Part of a small language model's weights: 6520 steps.
Each number is 500 + 25 x the weight over the matrix's rms, rounded and kept within 0 to 999. Layers, rows and columns count from 0. Numbers have three digits each.

# layer 4 attention query, 96x96, rms 0.196, rows 0-31, columns 0-95
502460503474502517475514512471495508516503527478507496489539512511481526487496475505472513464498505482464511525492535497463502503487497505532481532504467461516533483494521508495437488477514478502502504489516477493476477524495507521470494485511516530502488517507548460509511494507466501509
521497507474520524491487506501506517482450494482514543519558512509548493532515518508517511499488534505558497481490519485506518487528513486472518506477505508479463506481509520461539477446500487493487486484508476542527467471502469535510474475506482487487485485498488553510490541490555496505
468517467531499503477499533524521490461460497494489524502477499513523499480470464521511504523492514505501470490529467510536496445504510464526513471501512520505477476506478470516546493487488488495462482515488498469508519544531476484515478497507504524463524485531491471510522501483539530508
489494498473490494511484489504538494552503467511489495483475482438536513488488501516524502525495509526497503512485507480514489494520540504470530497497526489518487492503490476480551487508472512502509514474498496519509528481476508510497480483540491498508477476480496501493459498491489558520
474487537467487486481518546482543504518493519501482495444462482516502503516498538476502531549500522491488483483523525477468500523466491529495520474493468484499494476518519473510523525485474467490537529479495465473521537494538513526509506447464494500506516456524502503495474491505498508488
547505493517488462491449485483488496508534552503520490538439500491499471511470494548512527497497510465497515476525504489526539466505484514503513503505520501486488502491516529462515511552526489540474492526506514518514438505513484494497490515478516507493496466517476488505476461467507509467
464533497501465507491455486551521527536497489485493469530466509485503489468486476524500521488532522522532518499522502510488559488513521529516529508494496498500486445493542495532468501516492467507501476534485474548498512490534495523500493491463498501471507487549483472503483473521497533480
480497511482480491483489525491513497503480511488492519445514484500573511538468483531501482532515485557483475506566483527498482484558487470472529488489483545511511455503527468483546516508475479505449508474497494481511538464542474536496480492494471504513516485479499562482513495517476567501
479518489498530511467541505486491490518541504500528463474484460497504512515517477497480480491474476491482498430495460492486504490486510493475504488481495521497462476450521498474527493499506495503490510477483435534527521489509528516512483478506493457494495487532480499490512495494520492512
504510503494462500521516519483514511481508463496516505491502511498471475497515483501488492509442500550458514501504491519565469517506473507519497514491539503506466512534486499500508475499525488493469459515504486475495456516488480516500511482464487505520490519497466489504519473471480529511
472486516512538492496494502531502522499475503465474513521537531552509461491473508501486482469492493499500543502530473508510531522477468475529460519509513501516484486486523480489517521522493502475439525514492491510500540545469486519512482467505529493510546496520511507495465491485509529514
520507500487499524471521496500518485506505488456506526484469517482479512496503538515501510459515498511500499518523454472480500498453458497463513499497518494509534491528483513543485483491530519517472495528516505479462505516482514464481496562537477495483511460512477478511490501520511464482
495530516508511512506512496498493514512516496548519477514509524499513466502489557540482479506508500504477559499494505493457471487465496534481486462460501476508514498490511503517508486522550492515513498502502503458471509485539502551522554472494510512529481451476516473491505492509491515533
507504459479476494496503513474453515501516444482512536521489485527504516494479526506478523511491511487530444501510535456504497469512486485466502498497512535510506499536483501524490495503476516523449496492496506506503520503523476512519472482510533524481508488482531486491540490475472480490
478520528486478476495512483492474534489543549514505502485506457477470525473506475466470518494487522492496509489488507505509508483542475510463474506502476516510537502491507472517502451499509484505499507494480495499489460486490466549497462510514528479512494499509513520479518546504481548451
452467524507501486489533495533494531523527481526529493514504502502515484441495488535501509491505484475489475497481493509500541502503544469532500483501498493508508485515516471482510475478478519471495519502541535466453461481519504482497500521514521489502534461494474517533499512497525492510
479479543532521494503493492497504458530461472498497485503499465460532504495500476522490519498489493524510478490539479518499499475529528533493495499503497506497471499476485487477533502516486525514486456511502472498495495490526489489488470484491526468474508494524487517459493519482507503481
520494461455481498522496496494468490541501503544502482496517515489464486500523547467464503510484492433486538476488514458488523487483530518530460478474503487486519510503497507524477536500530473491514507518498521508495491489520503491533503480496494522496504478513521466529509501468457471511
471485477500503503487490506539500516510487502565480468454507487467502515488511466503466498507501488484482517471473460521501513483489474514533457487482515516497515537512506498464490529495490527507501454502512516505520490488467516431478533497504519501503490499521496506476496469473492490486
483493514524500496513492510477472485513458513514544511520540491510475523532448502526497525500491490489497534454513467481517509465499486515544491539498492516498474473516514536504521522487526517495474500543481477501511471481511478493498504470482459533497508450489503497480466459490531486523
457531486571504502522464494515523469477469480489528523494484482517511471506501481543491496522543496477522467495520454511488458511499484535503479462489528515494481449501489463482498458534480497513511536509462499508517520495473509497503500499487480516486494504531516534516504500542480516552
552496503497464513587511480476501480493504517514505488496492506525428478487543510492515493508492506467510512556493526510509518508440516473506445550524508478487501498528541511476465502472586506497495501477484467510531472490513474531497505517530491530505469490457476521483477513514484462487
510560549546503505488508487516484523458504482539481487514511514483496477496477512511499497479521492508559486503505504492502492497500541459473528516504541516514516486482481478537528496510464506497512480496477444483511514515498468504484488501554557525473544509444482474454513496467492524442
496499482476478491474509499485515491529477499529495470486539507505507491461516476477490504512487533492521538488491496504474544506500509515502461470507500507486515516488522525513479490488490529493537457535511497497473506482508470493507480434493502482510453516547517478505481485491524462494
520486471501516510486502500477511541490523497498510551500496494499523567508485512481520503495518506505505478512567492539530486495518488489531514509501493478535485457530517503507513531522552504508527526499502435512532457507504494485504492509539479496511495495522504500512508491520552483537
474529462490460458472519500527490480486463526544486501472516517502539474491490524499484508521476524494513455458506483522480496489509466485481476513465522491519449483516540511504501533521481502492483534498516510507493520486493520533492525491526504493512507488497511461514531524532516522518
489443498469489546498483511493468485489493525503456490512491506509492463471497473502486488514521515532507471490531500503498518506512482509501508492480460466498509515480485494482499556505514529514476491481485475505521458493492492476505511531540494527479498504538476505493478487502526487533
496558510511491431456480510493472522503480499475505519498482510536515474520463433542492503464491467506503509441534514474490498479505479482483486485487476456520522492522451487465516492512491494497531504494546469545480545478488464478512449473514477513496490489455506473529490539493455478492
503509509503520474516510495477487447514512492510518521493509507488512490490503509497498480519467547508551532518519495470496506496492490470504530496527486532507477483535511521518507529490535554479552501513522488494494530495447481496506504527496489522520494486537508536486480485491483498485
500516501501540493521523534491508483530455514488503472508490489497531507512500507488449538527528515531481492529510507511495532526499521510454488468459479527477475480513450496501508496459515486507462532488493473501476496525499496471479472459535500545537464508491453518480495490488524542477
473517524513486488521507528481500485506505471513491482508469512541510506516498522481520530489521503515517498489488497470545442497517475507495513493488470507460507500464524501512530501501505555501479484504464489475498524495465468502478525493486524470492517529535490480534496533484522490489
519523486444513485522446483512518455488549489475508477465523499486487481497497518483498479492516483468492485514498550468496463556487492510545489480504469519495498501495480491507479518527486488473482493472528489523470454490485536510483560573498482481520469498495506480522517449488513492491
# layer 4 attention key, 96x96, rms 0.208, rows 0-31, columns 0-95
506514493482494474494487479465475511526452504528508476516526516516497478510509495480490503478504535444487535474517490477532486484496479507510483501533530531507492511492506498502466546494522522515528532480518531486524522499489489502542504513539504489538502512492528518533480512523464519474
492464515537481505456533511520526516462544532478515480533524495473530511472479505516558473488474504553523497557505493525482515514506537471471524529483440473500546492508529487479513506473478519462506489505493500494466536511517475464477502513475468455472507518523493535452505480522493491445
508477515492464510543479480520502477466486465471511495508507527533494499478423533521562516502525509516489471527528497530491499492502502458448545520472486511519470482535518480489509496511488520473507459487517511518455512477494474499495553521495498479461499481552464468497476509455492502485
487476510500469512502488498474514542463556482483516543458518526492536499472484485524535502499505480514467514491503496506489507517513480518499524499438464479524473493461477491466491479506511491511455478469520496502587506494466535491537530483498511514456471491522477522505515506503501543538
487504523502492504505496489519536449505536518550494539467485545512506525474531494487548461495483470563486514488496486561529554505509516513501496524482486518525505506441497489504480509503508476466487504504477488533483508437534497489477454540521502475463511498527438491488491533491509514472
494487458500531491489512492458489509533485486491491530524462529489484506540501513487474525515494482490477471499504506460497497511532474512514450505546507533483527553521504492508487491490487547503518513474530467470517527521464514512504506508513493527541469560483557539469501504484469525487
473468520513486530449508481507508540456509480508511465492503514524506504508515503487507449483496523506524481474524485537484503518511530544534553516488467485501448480485488508542506488538515465476501510495472451499507497517533512509507515520463495511488587508458472501461474500494465513507
525551493514527484524475523470449491534485531505508478480518448528466444529544510488433488491519462456485515465490509482537477522523468508513415470528530516477521490511488534478478514533516520520510520509520494479493487504507476509528478478546512479578457504494561487502542508506530455484
494481498494517491515485487496494479497501532527501522467441509475539513504475507473499516488503486490496505539493511500478455524502523527524482519474513470507486507497498493521523526513518549484520527549525521509515482497494514531510502481469500518504515551535516491498515530517489450551
464497478491494507524519496506489494520504505482504537513536499498452467538519517523525507513511507509505479546492525518533489522476516509509501503523500492521494486522465496486501532473528499495543483484518526508524450496493534461520528468532517546521529487450481491448507518512496540512
496488485479489471470539484467515513477533491504542506511482506512512544498538525520496491525483518471516499481532470480457515496510504480448566496495469490495534491491524486519532457532484500481505514472473510488487473467547529509511481502517495469504522496479479471473486507471450508497
496503521501493520516553520481516469490511513485500503499503497501502512526501545464492497517520514495452512467506512519513525504531514511495503459537468489488478524498518481469474463501508536510499524481515493476495496496478520480522525534485493489497465510493520499523483444461496501489
471509522465501526505506494512496499471519473517516519455508494466518537490495489492514491505503473543474497465528531535494459541517537509534512522478471464494499460459473460489527502513480525445506489471476469482495485524485519525517517494495459455470569478535452543474507486493493503489
520494495480491481484497497496552491508486500466538478504539487492501482470493508507518487520540510509478483481491535493490533491505508469495516537518485510480538484504496474455503507440480505489507533476512514470507556525511484511461480509485526504532507486464529530462505486503491469495
502465503488498534460506538517490501509511518511505441474512510464482518518481502514538486504448475490478472525515509496462490505497526474474501530452506470547512471512454489490499551536495482482512504491497519497488506539515496519414466473506470525506488510513524516507532493519507498463
476525502492512491499509510519486543464493482498498471509496510472458520514461495487484514522498462516517500502483525520492482479475471484473507499558560527488490523459512484508511478509525467483495541500482500495510504482464519494473507482497489502539482482486496499488475496480487466508
499500496513494515509493505478510503489512520475514495511523527474483487480508499486512499488508513500479517518524480501507549513496475519513477489508506504527490502480500528476459516498511495500479511486522522510481500505505476528534521509482485480489515484537483489507526487496515457491
489546461468511511465474526504501506512484517472477529505498484502485492477514557474474538540514513477520493516504494488500467531497493487520479500498485521483507500481526478492503511490453506503469501464524513527522513514497489500525466473497481512513516504436493525528482477470538494487
494526495504466511492460468524481532481461494471461514515480512516544497511461499510513499528535515482545486528479460477493517549486509509484504482518516496466524470524513490505539534496494506537503542509502497443478497529521514537531499481552497527483496445478511466479461473464496508461
505528496493500475505492513526489516532524498486533502515500520483472495529512478502524536488528514502487497532477502497511485469505498492490478483542492535507483559516521457466483502465484484497478530479511538522498525502508509435530517568486526509525484506512520490519480502510487475484
501513518501523502515545518508520488467520492508495483527497489485528479500546518516525500485494560506480498540489493480481517469457505465548515477523489453478503529542503500536502487513501505508494496537495469517503498501463479522518503499507505512520470495519520517515520477496516495483
494528475487505506482497494490486484480533518459531459493511506536485485507486544533500498478494523527500501556492536492495476518499494436529469485504462499447499496487510500470519506508475518501536506515495449470515528519518493421534532536520518493516497500514563484515504483537539501472
459504444452514478484475482546503498484490470474497499505515524497491511487547443482507545508504525471470524464496538474475522500463465523538455471502566493506501532476509507498518535525479511516508502518491516499476455540491544473501500493498527532509511432493523497544486505515516517497
496516452513524471537469481518465539472529521465505501507497491545485480519502453456466498510567449439490518526471473494535491507502465498538432463510562527477537535529495536540491532490529516504490480531554502529493502492492471502543507520493514511534466509500569533506506509476480509540
497503512492478481498547457479476507572494522485469467469520501492486519542506512505467514491495488493471527498498507478511503485500505459482482479486486530494504513475503470505478506465487527511512488514512488528479536507500512483505494491487496505540531547449503473492472501499505493521
432487525499524454463456506519515488500513491471530481488496490526487512499527515497535511507537469514489489514494518476528499504489535476501516498481475519491491524491478468517503500546512495472506500494495504482512493544456482500507530503485498479507517499527472453504513521503467496511
509520478533512515535480481497501490498498538509455530526537532532481501512505519486490504491483520474483513493480467496524526497480463453501509512507530501498478517559489511481499514501490458481491492491511496478491495548472507466525511563499518506517524502477520501502483467528539531498
513527504479482477449492516530530497430466502457477508484519482484528536511513533507487510532529522499534510508512460507453521551534496492484492512512471514494481491495505454534484518467516487509449509517459486494522489555494495522467486490539512489499481485494515484475551489495491530516
528491512486461479488473500502489499542476511499501449490469519480524496525522504483507488508520497495477480482493489525477501512522492511558548514484493533470509530488512517466492468507466494508479503489508528517534495483516556541516482474483516489511457489530493498501525467512517503474
480483510501530517502481486481505511518540490495501497446513501494467494490456479492509494488518530457471512527495441479517507527550532503515529498483517537508524463478506458455510535515493520509516519503538492499511493457487484505512507493492486504468493492520501490488513477524518513494
531486485514523500502482468510508492483534510511535497443495525470509480501537518477459495525491503496466493495498514516522505495478515503487507515449518525530492513510508530457513488490502511498495464477487475472492464507484486497534480459516500549489509500510509521482479463511475523517
533461495544451505519502518498497463497506491509469502536470474525514491500477435488516487503513524548467501501508474503482491477482499480455526465493470497543491508503510496445501458515481518502520476534487494499501500522483474496518496507490496456508500501496487515457504550491536480468
# layer 4 attention value, 96x96, rms 0.179, rows 0-1, columns 0-95
467492504493505515472478510520516467505473498511542495494503495502521503501526519483549505504512523515497525465516490529524506526516477515500490533477489503510533517495535491500488518514500508480505540490515493481497560499476517507542519496507480459529545516473506516468516462498494484463
501472467476516510473460496503528513477479475461486524502463515497496487500504508515529497499506502472508499547482536491558502513500509522500500515507495519470512485492520478473501493497495493514503497480519496480504478493541518513477503498485532534468526498522474492471501463529471480510
# layer 4 attention output (transposed), 96x96, rms 0.157, rows 0-1, columns 0-95
516515543490540474496484509480492484540476472505491489489490499467510519498517510491508470528446506507519460462538478485505487491482491516504547494509522505502474505501478534573497536483477488499469513509497499508473491509473516465504488504503496497501547491517496492487491516450510502505
472497518536512466506531511498503512495540466475520479478511520514472520491493536486471478513500488493446501508495471453524507522490499514483451482550503483487524520489497464509499533494534490448529531464527488522509529505487500501447492506505472514514466511480536475514505530531484475495